config.yaml
n_layer: 8
d_model: 224
n_head: 7
n_kv_head: 7
head_dim: 32
d_mlp: 768
vocab_size: 2048
activation: "reglu"
norm: "rmsnorm"
norm_place: "pre"
norm_eps: 1e-05
positions: "rope"
rope_base: 10000.0
rope_fraction: 1.0
qk_norm: true
attn_scale: 0.221
bias: "none"
tie_embeddings: true
parallel_block: false
init: "trunc"
init_std_qkv: 0.0839
init_std_o: 0.021
init_std_up: 0.0839
init_std_down: 0.0113
optimizer: "cautious_adamw"
lr: 0.00166
beta1: 0.95
beta2: 0.98
weight_decay: 0.27
lr_head: 0.00834
grad_clip: 0.5
warmup_steps: 257
schedule: "wsd"
decay_fraction: 0.627
decay_shape: "linear"
final_lr_fraction: 0.05
batch_tokens: 32768
seq_len: 256
doc_mask: true
z_loss: 0.0001
train_tokens: 149300000
steps: 4557
dataset: "wikipedia_en"
Each number is 128 + 24 x the weight over its row's rms, rounded and kept within 0 to 255. Layers, rows and columns count from 0. Numbers have three digits each. The size before them is the row's rms in percent of the matrix's.

# up: layer 3 MLP up, 768x224, rms 0.0624, rows 738-767, columns 112-223
# down: layer 3 MLP down (transposed), 768x224, rms 0.0524, rows 738-767, columns 112-223
# gate: layer 3 MLP gate, 768x224, rms 0.0638, rows 739-767, columns 112-223
up738 094:122156095119159124141122087135105128100178158119131097157167145091155122129109141084143146167145110159128126153138105168103130118120182122122139146139098150125140101159117155165120116163143104107111174099109141132138140084143159148095137117071098108109103061149132129118109125129130105108076132124095132150136120126154145110131177158108
down738 094:142159120135148130105103130124151179181137105090170121107126145127095154134134121154148132112149146151123110156116106135140101119169111075139095133126149119118165117098137117150156136096111107170085120147108118175123167156167121115114099128191169141144147113108103130164149139093132118112137144119152122129104137133102079138134094146138
gate739 105:134136162083132107120150134151140142127085102133120110114136113148100071136088118118132155111164142169127110106104134101149114115131143111091079127115164094124103153135157140107134154119146137098075175146146129123113144112143142132147142108086126118119106092130121103128143149127115125100057185118152089110127065142166140105147202119159
up739 099:128125135174156137076121104118160082113137148150154090139112133110098109144062116159162151147124108133096130129118110109121144147107118113095161123109095091127114122130148131057141139126119096100099130128143133154128114164107114122111142127132160114125146139102131153111121109141081145147128105158137207125141113121135101102144165076092
down739 103:136105115146113132146109137144102122130148097165134121139122166146102130114175107145150128124123172143152123122145135105106125141147100136146113116144104128101162125126155119120141151078125157143130141116136139142091108120067105120171097138126122129102128142099100148176120112118146101179128137101148107130111106090151153152160119144106
gate740 104:146140155089117114146127066134195124147178169131113151112129103087129103121108147115126126119038153131130154152115128140109112154098125112134107173158086098117134156122115151083137143130104130140132156115143179111112116130155132093122146145097121087096165150166095156148109091173133112108166126148088128080130136119155129161110119122143
up740 103:098103133140147122147153108096119103116155141143103119174094124134158140146140140129123095098075114143161112157144132134156133099105153208145132142113112107105111106135105097083119111125130146135120126086116148099144138206113109138134101097117092130153131124128089094125151105158138106160143089146137142137121119191173148100131122159122
down740 106:135122114147143156114129109119128114117168123121151147155140180091157136138113087109115097151140154069133145121106194140169131120115110119122159109117106122109134132117138175167102153147121126126158129176130131120144103138109092092129131129143119111120115153118123108157156142167111135120101104140091122139163130109125094099113147134124
gate741 103:132110114114113053126115103125130123105143143130123130112092145126106106093158095138154119185148140139122166132102141109077132136100123126134136117151118124101113115167139092105148155177136172127167134161094153106107135133086154081143128113101163096113125169102117136167151098136108146127126149114133150135144154135152107122130125113109
up741 109:114104103107152096143138128112152142128138141140103166113150087106127107138145149082069114099095138118142152159141117174143144113169152114158131129132168118154137108136150097142101135096091110126146150155165158150087171128133162122083125137102151134128122116124104128159095112115135078138111108104142128143119091148116137134115117192107
down741 106:161084125117138166121154129119134184165151136131143101165139138149147137097121132128173178133127175144087145133139122197126155140118101113136115134111116149148074102157118089136117098170140122105112130143126143127146145150151118134105120149141109158113183122101097127099071132158132115102142123096195142112148151117090121124122148104131
gate742 095:174044143144165106173132130126143150115186104155132153151087132126123139143130113125123098195095150151133092119159109164133099089079151129108108136143143128094145120122136140144134159142153149137105100134120108156115105132120099137163129083124160126117147156096115115156129144168097152140171095130125086142117138123141135155155145097154
up742 095:117130127122154113129149122165112140138146126126121137166104129141098103119167186101156109109133131143086163127149098106122159127181098144160109128134118131125126141105137108116127109083108125103153173139135099088156133109126137122184152136159111135123133174091119165125156138131163165128108124128109109109127152095104075080138148136131
down742 093:154124111120176136130133109120086132116111135127125112109120171127153106110130074102134125127057105111095152122125131146142162135120128074140155131141125120124078118116121132136132120174113127171146166137134118121072127134121096155124122089126134142095163097203148140155114142095100166107147113117097161126174134165139111124104114162122
gate743 100:132116112107171109158140111144127094127111135107135122112140138082120120123120181125165089151146130147135122186130151130174113148126140136117129116153149118112114126094122081112125150098176102119131117142126103125150152127149125132148075144082088129098136098131116136117133130154106112170134139107131095143139112081101129145159116146112
up743 098:121184125143135144155117170143094156128145127118109109139091127118075109151086135165178128113111086140136180102110107104163107099122117148146124141125147152144127137134135114139106106137135163108125113139141141127128095130127125137122154126126119120169169104154132151095119127104157129126152137145095126167131107108144157126087107085117
down743 101:145113122138122162154136137137093091106097126060153113111140109109145109134110125200153155118130150150109135116138152122113124120098138154172125092151160160173080114130158125099129131143144114162114167176124139135138102152122129176140121160161116160112139123131142169118069121146132155154106091162050190138109161136139111136122139096139
gate744 100:134142097136165139125107127085157178150136169132092126162101116133137144160160127133108101109117176144137155142071168179144103147136161155114125082204124121134114084146109112110148147144122117172130141156135095132159142150120082130106119147126169073100143120105107172158139128122131159129116150108140115124123131120116117166162132137132
up744 101:158157107139098139093133137142120156141130126055120092126125072084142107143109181101135155140094102104106121097154083124120124144152174137105133126172127107114116119127140127082128136121124092121152090115127102163157121135114093125088090134110163150103132133131124121160096120119162122149076122165148158137152101144134153095163156135139
down744 105:135119151114085114129177118169126157109115121104165164130149138171127144160137119138145157197133144098135095144143158125140110167092115115109154092093139100140148108130108165089106165143144101161145098105138130137128119126121124136112130112083101131185120094111095131088120156131150112143132153158174110114159135133151138136120115095105
gate745 100:130144107113164099113144127104115123154102145122104149130113114096127125135122123115142141143133122157102127167156136150137133126129102160054117110129131087110072135118150095073128143100120133158119117144094128119089116137147055080118105095123136109109152153151119128133171139148139083162125149143120128111112178140165109091099107140123
up745 104:162140096148150135122123154114134153185120128138176139126175120142084141175123151168069115144163113138091100118118104161124147123116122125096110107128103111148083113158098115112131127130103165152165125116126094115183163171108063144140100082088121111121133090124151135146110156161109097119096112159132125151137146067118134117145141136132
down745 107:138146102107095115175124127090157122116143142129137124108117138140103110121128136088111148142113098067180148117154087117141127148177128143165134166117095154114097151086166090148114118142079107133144120101124143116076127146136108073121155134156123141166101125118112114148151156117132134121121156101110099120068141128143068108142122153142
gate746 100:103136123093149116141152164116138113118106132146130155103115119177071148137156137085121141183154182123111162149141098122126079063143126166105120160118171134102146130105099104124114155111119104111133093127096150128111126118152117129128123187126113116123072078177156190176107119165132099086103108109164102153153103110111129118129122101150
up746 102:156134118102094112170117104145112123097130114117113141188136130108162159137139124154142139095144118087084121119085110145093133118147119143102082119109106122128159099118135119110099077138126148175142134141134075123135154141106140123119111131137114170099143112086082131082125120121127178143116112144085098130100106112140098118143147137143
down746 103:090097105110126114121124145158141150140074115127138117139133112121162142116125127097119155074117123074136100147162140162159092137121180164137096123136127125098133134118122116127123178116111151104145141141125162115121124138135140156092133148094146098136106118134111147128143150099112120102155123152144118134159164189148151131149127153139
gate747 110:112140112118128143127077144133124183148167157167170121108112107144126109107102120081139150137099118111159110132106118105096111136140137152160121119136121114097149142130144120109123149156153138124133111139071112085120113156081126102104159135122150127114167168122102148124102115102104115138115171106145133156123152120124123117096146091148
up747 109:164151148135124138130153112130123157145123112116120149159131122125142122154160147164099104105084098151098113128130119106135158163090139149135113138136135149150126109164173133110146103103116135081118112147185129131125175154151133138122167124114090155109126128146096113142156149109117122100143124123150104103131110135088128101135121149163
down747 108:121124138137124166123151163156147126145097112154151131141121128170104127118127095118138115098072133153062132146115132109107129117091137135113150154131161091100155089112070122089118076108145135155125133118160139131167148073125131143135063136109129129123149103127105109128100143186125125128146146123152150124144152123147144158162137122157
gate748 101:107102146162141126100140170189131158112182102152129144162157161119107098105140117127122102118138191120136084161079120125112102126083127170177129120104159084123127087139145123122166169160104121104105146125112157134134095136156077116126112198128153172109129164117109145155160100132108168113154120126136113131094128152129132104167140105141
up748 103:111148131089183141122128145117121087163138129105128186130162182146101132159125143200110143124140132113111114122153122110119129122150128192123118117117137110104142112124099141164118149180111165146121111109160088119156149144132106139138137117116143101128111114109155128125116124130125105108113117157120122159104090119146134127125121123120
down748 102:111139072154149128121165087124125147144122167090111129139095140139133104139128123127149141104137121143144144099101136136057132092116112104122145158116114135124094091102127162124119106103129143125146158128162132123150124154110136082127145133129172082136126122140099136126150128155108142114124161101128077133062122130145128124143160156166
gate749 103:143152141138123130124187111176146096130120124128175122125175117112135158115154134122132166100111125085136115150134150149138102116118112102171133143137098104135122126146125118154113168149131106102119112119099147133140131156097100106148142089141154155137127114144108119136132135124098128130101123087146102163113149094143130158136124100166
up749 103:108085095134133125130089161090128096138142120109138163113087140103115135171138140119095097134147106148150119115123119137100123131163131116135141143104154122128131168148174143117136106104108106138130116142137145091125121099126125160134113086130002091153114121131123174137104178126130147133163133141102165131115088152148123153132156151120
down749 101:148126115128095127120076142119085081160081134134125144146136109128116107131125095096129117148158140155094144157114111132116145147091138079125108111142147154080096129114129127101126146139175109184160142138104115132120134106125130107133133131102160123136137098149096135115108123140114102073143087181160133148109123110105082134114124138169
gate750 094:144122144135113135127157098113141161167105123136098130134147115117133146088122119155097127080088104157138153149160108072172120088132133122133102132126162125138118093099137141130130134115104158126139116141136121112183132107153134149146085118101096184159116124161157141123133125106123153156129139149139122131150116105084146105107146101143
up750 092:103090116127136125146122136132119113155128125116111171166148126120125119146116157082082120123150131153159094105097094130099104123135099158131111127131132128128127122125135151166119193117148140106127129178149119103114127146169130100140120124126109130116128113143117088136138163105169088128091116146144143133155153144128149131117172183076
down750 095:140155114115095127060111131113175125109170163127138099147152102167118087131171125143161143133132144164117101109117148115159140098159133124142148120141074144089124152159128125142123074100158178127126162129091119101168164113139152160118134080121128112097106131108149125137134176184139158131142111132155134166122103117127091124098112106139
gate751 101:128129085095129126138124100109126115149109116106087124127119146080141106148112131125121139091121110120120139170147144080175130092114113144097104089111157127157139126128143103126125109105140146135129118140113135108113140109138184161130120138080186168145136116111126120148123121126099113101085153135139145122105142088130128161111176125108
up751 103:157122123094114128143118150126083091124139146138118130128093120146155108147152095124133134120156156129158130098142079173148131118122102116121189138124084119142093134088148149132129123118118131198154109099061117168136108104137070114167099117167092115098106135112142137133090122103112076094116113113090137132161130112118122104131116115139
down751 104:125131134142137150127144127122095146114167128085137148152137110112124125134084142088140146132117178130116148141092153084130087095092105126095122113102128141069119111116141170095134128139117129140119166151098114135134124113130139124102109137115122151137114083174098146154122143113130095158134108117110131131130132135122121148105180160110
gate752 097:114166108114184116129103110131176146163142082152165123111088148193118189096175096083135132100105124102146134126132130142104123091108131131126129068134121095145119113136172169160127119139141123149098108112098088122142111116116144122128162119164127114142109169134126106103162138115094114109107157133134152113102136106167118136069139114165
up752 097:128122132123107121175137108113177166159100131084149106139128140121119167142170120154149121113132120155133195150080123096134124104149149111145143119156163117149138118100107115186142164140136111151125139155137128186124108107186147113138088095149116077117122142200159135109095121096133105098135145100097101084123102109148165143127131144143
down752 093:151143085163120151110141118184132119118116116094135099123153149141117115130144093140098124110137141130136123115127119117118119114126108105107119135141155143087143098192166113096111133093134144150160108146158124134138124129110167118130131128142111123183106135122144122146108124127120131161134179183132140120113117159115144120098105145189
gate753 096:108117117158125165141096134194110126145160127116139167131142119132092151113131148125090118142149165131127160147110124107107132153090122145147127134122113155152139112125135125145143129176135128147104119140141102109116091179125154121079124139125121124155131132163141109162147133152116100068134146140132115146128086163130136167116153098123
up753 095:104119140129145118129104159138136143154119140136184166133121094132106148135134108141143075190166085122120123153173165135148120162133124150135150131098147109092132135095089143093100190153115123120080111131168166148132133107125150109107129105149072127153107142180132126116135142125105141122175092176184140141149105136135117120117123097156
down753 098:137094150150122127114132141131154133131142106153128108110150150108164135161118124110125123110143144138119138121131147169066159115124116155101092146169067152120161130135150099142149163118112112115143102117127113120152140166124129093141139119122103123147091114125131123131141162114152129152091160148127153080095135120163120108167130136102
gate754 105:121133106137112102133120114167161134116108099132105130140178135153145140124161114105134100136109116162109145125130153110127119087118089136107105158147126124150138118067111129146135131132137150099152126149134087126122149128119092122130143139111122108144105144110102105144130140107164152117065167140147112108105108153151098146155124130123
up754 109:089116140135112129094126101075136097099147097162154125117080087141128137137176129151143152116083182123122141159142153116148104122130133111103133137124120120091150154146130083133135155141118106143177117137110104123057129177131109131106125144132132135193121137104128089113131115113095109108151131127140109107112110101112173155165124141115
down754 108:102109135115155076128141157190104136129125112172159110113158125151146112126148142142122105116095099152109058106090101112136146118114125112117124130145151113102139095129156118117113081103112154141120127134114140131139092142104112178142103069123127170109123127088126102136152104108090155145105094142138138136099098153106140154108109148131
gate755 100:126109111120134102095120169117103182128120134155112083139116115152166133130143121122117147106128120113109115157169144129124100125102098116165111149097158099140087088120092103150116186111149094171114134125096160127129189153099122143150119127137166169113115131141133068136143148191122133163118083154131122125167105103152143144130127126095
up755 101:139129133105159116119120133125072128147161119129080127112112163151082157134160114056142111123140184142146114147125122167164173162134128115135121113142091147113141153181132137113138111070125154105119106106147122131159135104108110133099121179142114106136111161125109110110131165078148103125128143143072182131108172153107120164151123135161
down755 100:143135126142102144114122139133140201149139147119128143150143140149119094108162120160122105181104150146170116128149154115137150136133098145153139098157136126157105113160084122133109126129179107167117167109172110145130088116130115144110140102163132123093116136153150129159081159147135101163163104156144134112078116098123099138125149077129
gate756 102:147137146144153108107121161123115155089137176122143147102149116110158130109059132130130136103135106118126112149108146127150118117096136117140149147138143100135135158124133107140112169105135136081136114120137155136127119124115076076143108103130174183126117123167104150104153126139099188145108140187145156092133124127145132103108161174095
up756 102:147093115151141121172110134125121179125134107073126121117101107157148133162136141105161089154108108126118060147145134143145114085103133141141077104139121113079110157106136103098135145137115101121145147129143133113160175129100126078091180131098198138146141165126109120092164128154110101166135138115104156135167134090159142141157156136112
down756 102:099120079168133137155112142150123161134096140136097157129095134095137126147101120151134117161098078128144136121114126143126148134148119153118133112105113162160156109153112109154142092136120114093109093161145125154130170138168147161172099087173110111099112131106150099117108133118150126085130121160152105141113108149118130175126134166101
gate757 097:121113090114125132114101144177121155176142143146125126149131150109122114143119123152130146115128129125127155137083094100086123096128152182123114127136163122146135175134167125122154096116147122141154162132134145133123133144160115150149105144116162130136118153189118147122109112139149176108084172107116080132148132099126114115167111097134
up757 096:149139120179103123109133141132114185139146104130143163160103155137124161115119151109122148093119124130146125182109061103129123156142133126105141091137133115148141174144132121099128127104123131099115138142160077114160136175117136114078139108150185128155127140150137139142115104121107121131163187146173149116126132147099097121147135104147
down757 095:141114134126111129107115144142117156159166134095102089128143120157099159113118131099141108110158131110137128146118158146165103120144112125112100121197175151139117087116148157161145099118107124182147128125160157105138136146085143114177144099135112148147119112112119102121134144171132115143111157132134125151116103126129108125080146106112
gate758 105:155165116122154116090139124152116133094125108173114157160188153155136126103160087122101077132104155114111135136121154109147090106106103128113108135141142074144147140137129112105153150175133177152128095119060112133126123159122143152159119133107131116120115104132121125132121118147156091108156131103078149131138145179126107103135112119115
up758 106:086079134138157166101104126136147123166117128108097088108111141114133105119092138111121127127135105145168144094153146119124101157144152139131148142168125175122132081134149123192122084098153139097133170139145120106112125115128176137106123095129136127126137124121155104154089147110111121121099135130083104140183096112105162146113135107074
down758 101:098136106172124123117141109102143112114091087104153117118095113110115126142126139126132135121123149131123113104113118129160157138109119117098103153131112125125118146141108119123124116123132151133188125118111133117152084124166094142147140132143062069114100082153152133109109117134142099132112110099189111138164092147170120139181115049143
gate759 093:119197121141134149125107150164156111131144130117131088095166150156127117135142147109138159076099150127137112141143157095153107122112152097151084090089158138103128162121133123129133111136131119139136090108138137115143129146169098112119141098115193116124142154138113161118154100166095128149096120096117158102129127131118137129133129102099
up759 091:112092134134165150134080060154103137093134106149115151098147106144134085143135136118118110125113153095139110124147083149142101107132088128151168168091140108093121097156141162152139114109172140177105159120094140130125136145165120133131111101122109103118126126114115137120082115137103123107105105112101138145062107165136127152109132104169
down759 090:171149122122140130144146110110099126167119134104174115125119191148139096125145114123151106140122145157122124101141087109106113103130109144083073119137141126122122116146133105120147151088102125092108115129140143155143117138105132122107125138106114095128094159149207133144133108187093142157118143115156103148133093138144129130134095135107
gate760 097:145143108177138132132078144158151158106149096108130116141111164134118139141121144127136119122137144148101127121104120111124141155135155087159115105172183072155130130165094139128157120120118097088145171108084074134115135096126076107168134160119160125132123154107134134160084121101129141147149085114108134152095151162122095168127173135122
up760 100:126133120128145123113135151157145084140127126087097133117125151124130101087146129153113134117195153118125152170123136132143122129128135136160140126103107135153203184106134157119156156131102131130088133112144091151159139092120075106092089135128112104150132129127183125137119134143115151124126148139156157112120160130140067102118108146101
down760 099:080151145134119154125097168103106142087104133143086094104150170128113144145165127154122114164135113106167130100137138132129144150115154172117101133124179178088160112118118147109136135148147108138159121126126190138121090091107123133129107131110107076119112136137107142165144121137125079127125095105102120159152090133123157127130125135111
gate761 098:125167106129101131153101156117136170117175177144101147176149137141127152127110113151128160148111111156122134161130138143136128164093096147108123126156148128140126131132142051162124157089155129178125124142151114110154090146131114115128095133110166125117145132122157162160105096090091136100110114122179112154101150140103130149118141150123
up761 104:099116141135169083081129095098118093140092112124139113089144100111099124130136140125147087141137118151101171118154127123086068080129145114133121130116067130097120096156106194110131098166122141098133106147133132138151164125108139176132139112149131136156107137148143112121140162152137137149106122123108141104143105116157108101155128109123
down761 098:107100107113126107148128123111092118102141143131131113116177121119193125070114083092125115162134126117127123158176120144160115129124132120120107089120106123111110132140098092169130126150118109120175144141068097157168104118157102138114115133105173116137113114115104165131162115153091167126098130118114129128096141132090151143123157157110
gate762 099:098088116126108126152124116144113109098124147153147141128201103121134171095095167095095156145129096148146120123145162113093129136090124107145099095118120128115104142167156127178113110147152074164110097094119155068129158118132159164128121124127113133120155118166114079147126104145149146116143109088095161118151119063157149133129139105162
up762 098:097127089165151135141106086115075164127100146078147081141130124163138139139113148165133137107116144145138136135090140181185121112172160163166130141150100135127113142114180141100099149141112146134118142126109107156102135121110139177101145127084101127115136082128138111126160155130102127125146114089116143111133141175126111123126134124109
down762 101:106108132132122139133133153177149077171141142147139154135147097141075150159140125196115088131156142126117134150091149100108146097137100143107128136150093137124129105150095137135117139094121202133125146129112129125112122121099070149134107132136156106114116127112164108158128101154080105137120134142131156136111158124170090181106112156114
gate763 099:159088114124147109091119119165119111109148099095087137144181151172131132121139142135144156128133117149156153098147124131120107141130174121130121119107117131162142107122133134134138129124158130121131162155072117108132160134103106106152115131097127098172137078133142150157131106175128125180121170056149134109160174104083111146115118105161
up763 101:187124137129131105200121148116125135158094116148152157100160139131109145117119158110162119154134178136165112109153126162190154150114091138160126094115159153147147119115125131154122140132143107098114149115096123092122142099112122121140127128125074143122103120128123145131110109096144114152083150077118167120182119132137125072095140104129
down763 100:108131104108122162114118123090152160087101154132131123158149119114141136146058108149108127138132152100098166092116136093127159114106110121097099150114114076177083111131138138112160129126115119157127115115168127115110077138137125111080148124152124076144121151122124143086173158123117131111123129130126097153124132158155156151117118145124
gate764 100:121113089134144121137075100161134152150130155149159139151117113141146135149151082137084161132120132181150161140151088072142121137081131137112143120124165118129164173121108098106138113088106136094138090196103160127125167123159118108181124151133125114150118091132166123184086133119194125094112129112119158141151130122146090127116138115124
up764 102:138100120140144131110128108132124129130152133110140078116129135137136122115136131098060128151135101141121122142115105106165154157116151136150150069102105135136106109125120102134174143138155096141158113143123139132112162166115071132139164142170090128130151146110148121170091135108128133101122099103149108142136108215083081117098117130121
down764 100:136115153102147164133136171146149160135127114135124111123100095104130132134142125110132142087091136091148126186166134147155130124131161131119160128125089154127137063104093126124125148107159179183161111114123128119180073105072106183155126111101097103123101128107147124124103075113121141141136150123131116156137134123122172128135112145126
gate765 092:093139124145146103127130125162163139114115136134133132139128127125135117124143075120135141110124113122130091102136149134101185103131161129142132084157156104126149144089123151184133173101181101180148134160136105122118113106075101136136117177155094164134147126138124157125110091115157127140132101115087138151148097124140105153134153104104
up765 089:123122138115128147098086110166151098142107113111060120127125128088154105176157162128133120098096149133115114150096132121172148152125150146134133140134081138121103137116108097119131147094134147136147144123125065129134097140071136126122089190106146111134135143060152133121150145140134121153117152138096172127134147138096138130147093143142
down765 093:118107159142114101118115105148139059095136154110165150114114126130146136125160109181142111151153152106083137095134115070160131051141118140138163140133130137152083144148104109159145107131155102147131137151128159125134098102189094108133164139151150157139157130184155113098084103127146149130146052102142068125120108165132128112118139170098
gate766 100:133152133149119128099130131149109128109155103136104128175109092182124135103166076109115116086124136160113124126144136139100142106108164118141153131121171152129145134110103103167141141139165128102090169133112139138098118138132094130095143101121148120166158088115135105177125158129134156094123113107088094132153163118142078114161167113126
up766 097:153126132148126123113141133104125089130170119133117166128137111140133133076127109172144127111113133122128130090129174162131123114141129099164131095108155110161113116124148145110139128153151134118088150092114123194117155161140136080165141138142171169183160076150135151138139114157124147111113153126150120099151137115112092138091161111146
down766 101:137135136138130119143165125149142131114150150147117102113155124137135104135134151116118119130118160112110122114117132146121112139149142157072086095140150118129138120093137112137141116129097156150143096092129155126130096135133127183153127126094135121115119108102150143147130172128136132156148126124141092149151108163125110103153137061105
gate767 097:152106066117135097131088090105124192149098139141127084107104130115119119125179147088120092103074144144118138156137124146103155110159115124111143144123118097143134155119112128153148125169155126103123130163071139139122122166138109103094130137120118111124163097121116134129110112129117122116116140122140137154116104126052125145148120179099
up767 098:151128087136150182116139159146136139109120126127115139099192165136152123159179171122103158129151096109116118154111080154126124150135110153121134135118134118152178127154142176153138175153103179132139161124158143134104138157090164093105083090118124111116139154167142110123132170111102093168100140169127135093146153139126165142120132119087
down767 101:148158152088120122145151116134092124148137105157156155093127111090116146124110095152150129101150124125125128162146173120116143134117096128160169167155156138131141119126126109084143137118164080150064075134133178131094146100170106093134147152152163117134147168173109147137158102132102096091118132131118149109136130109158145130134101096147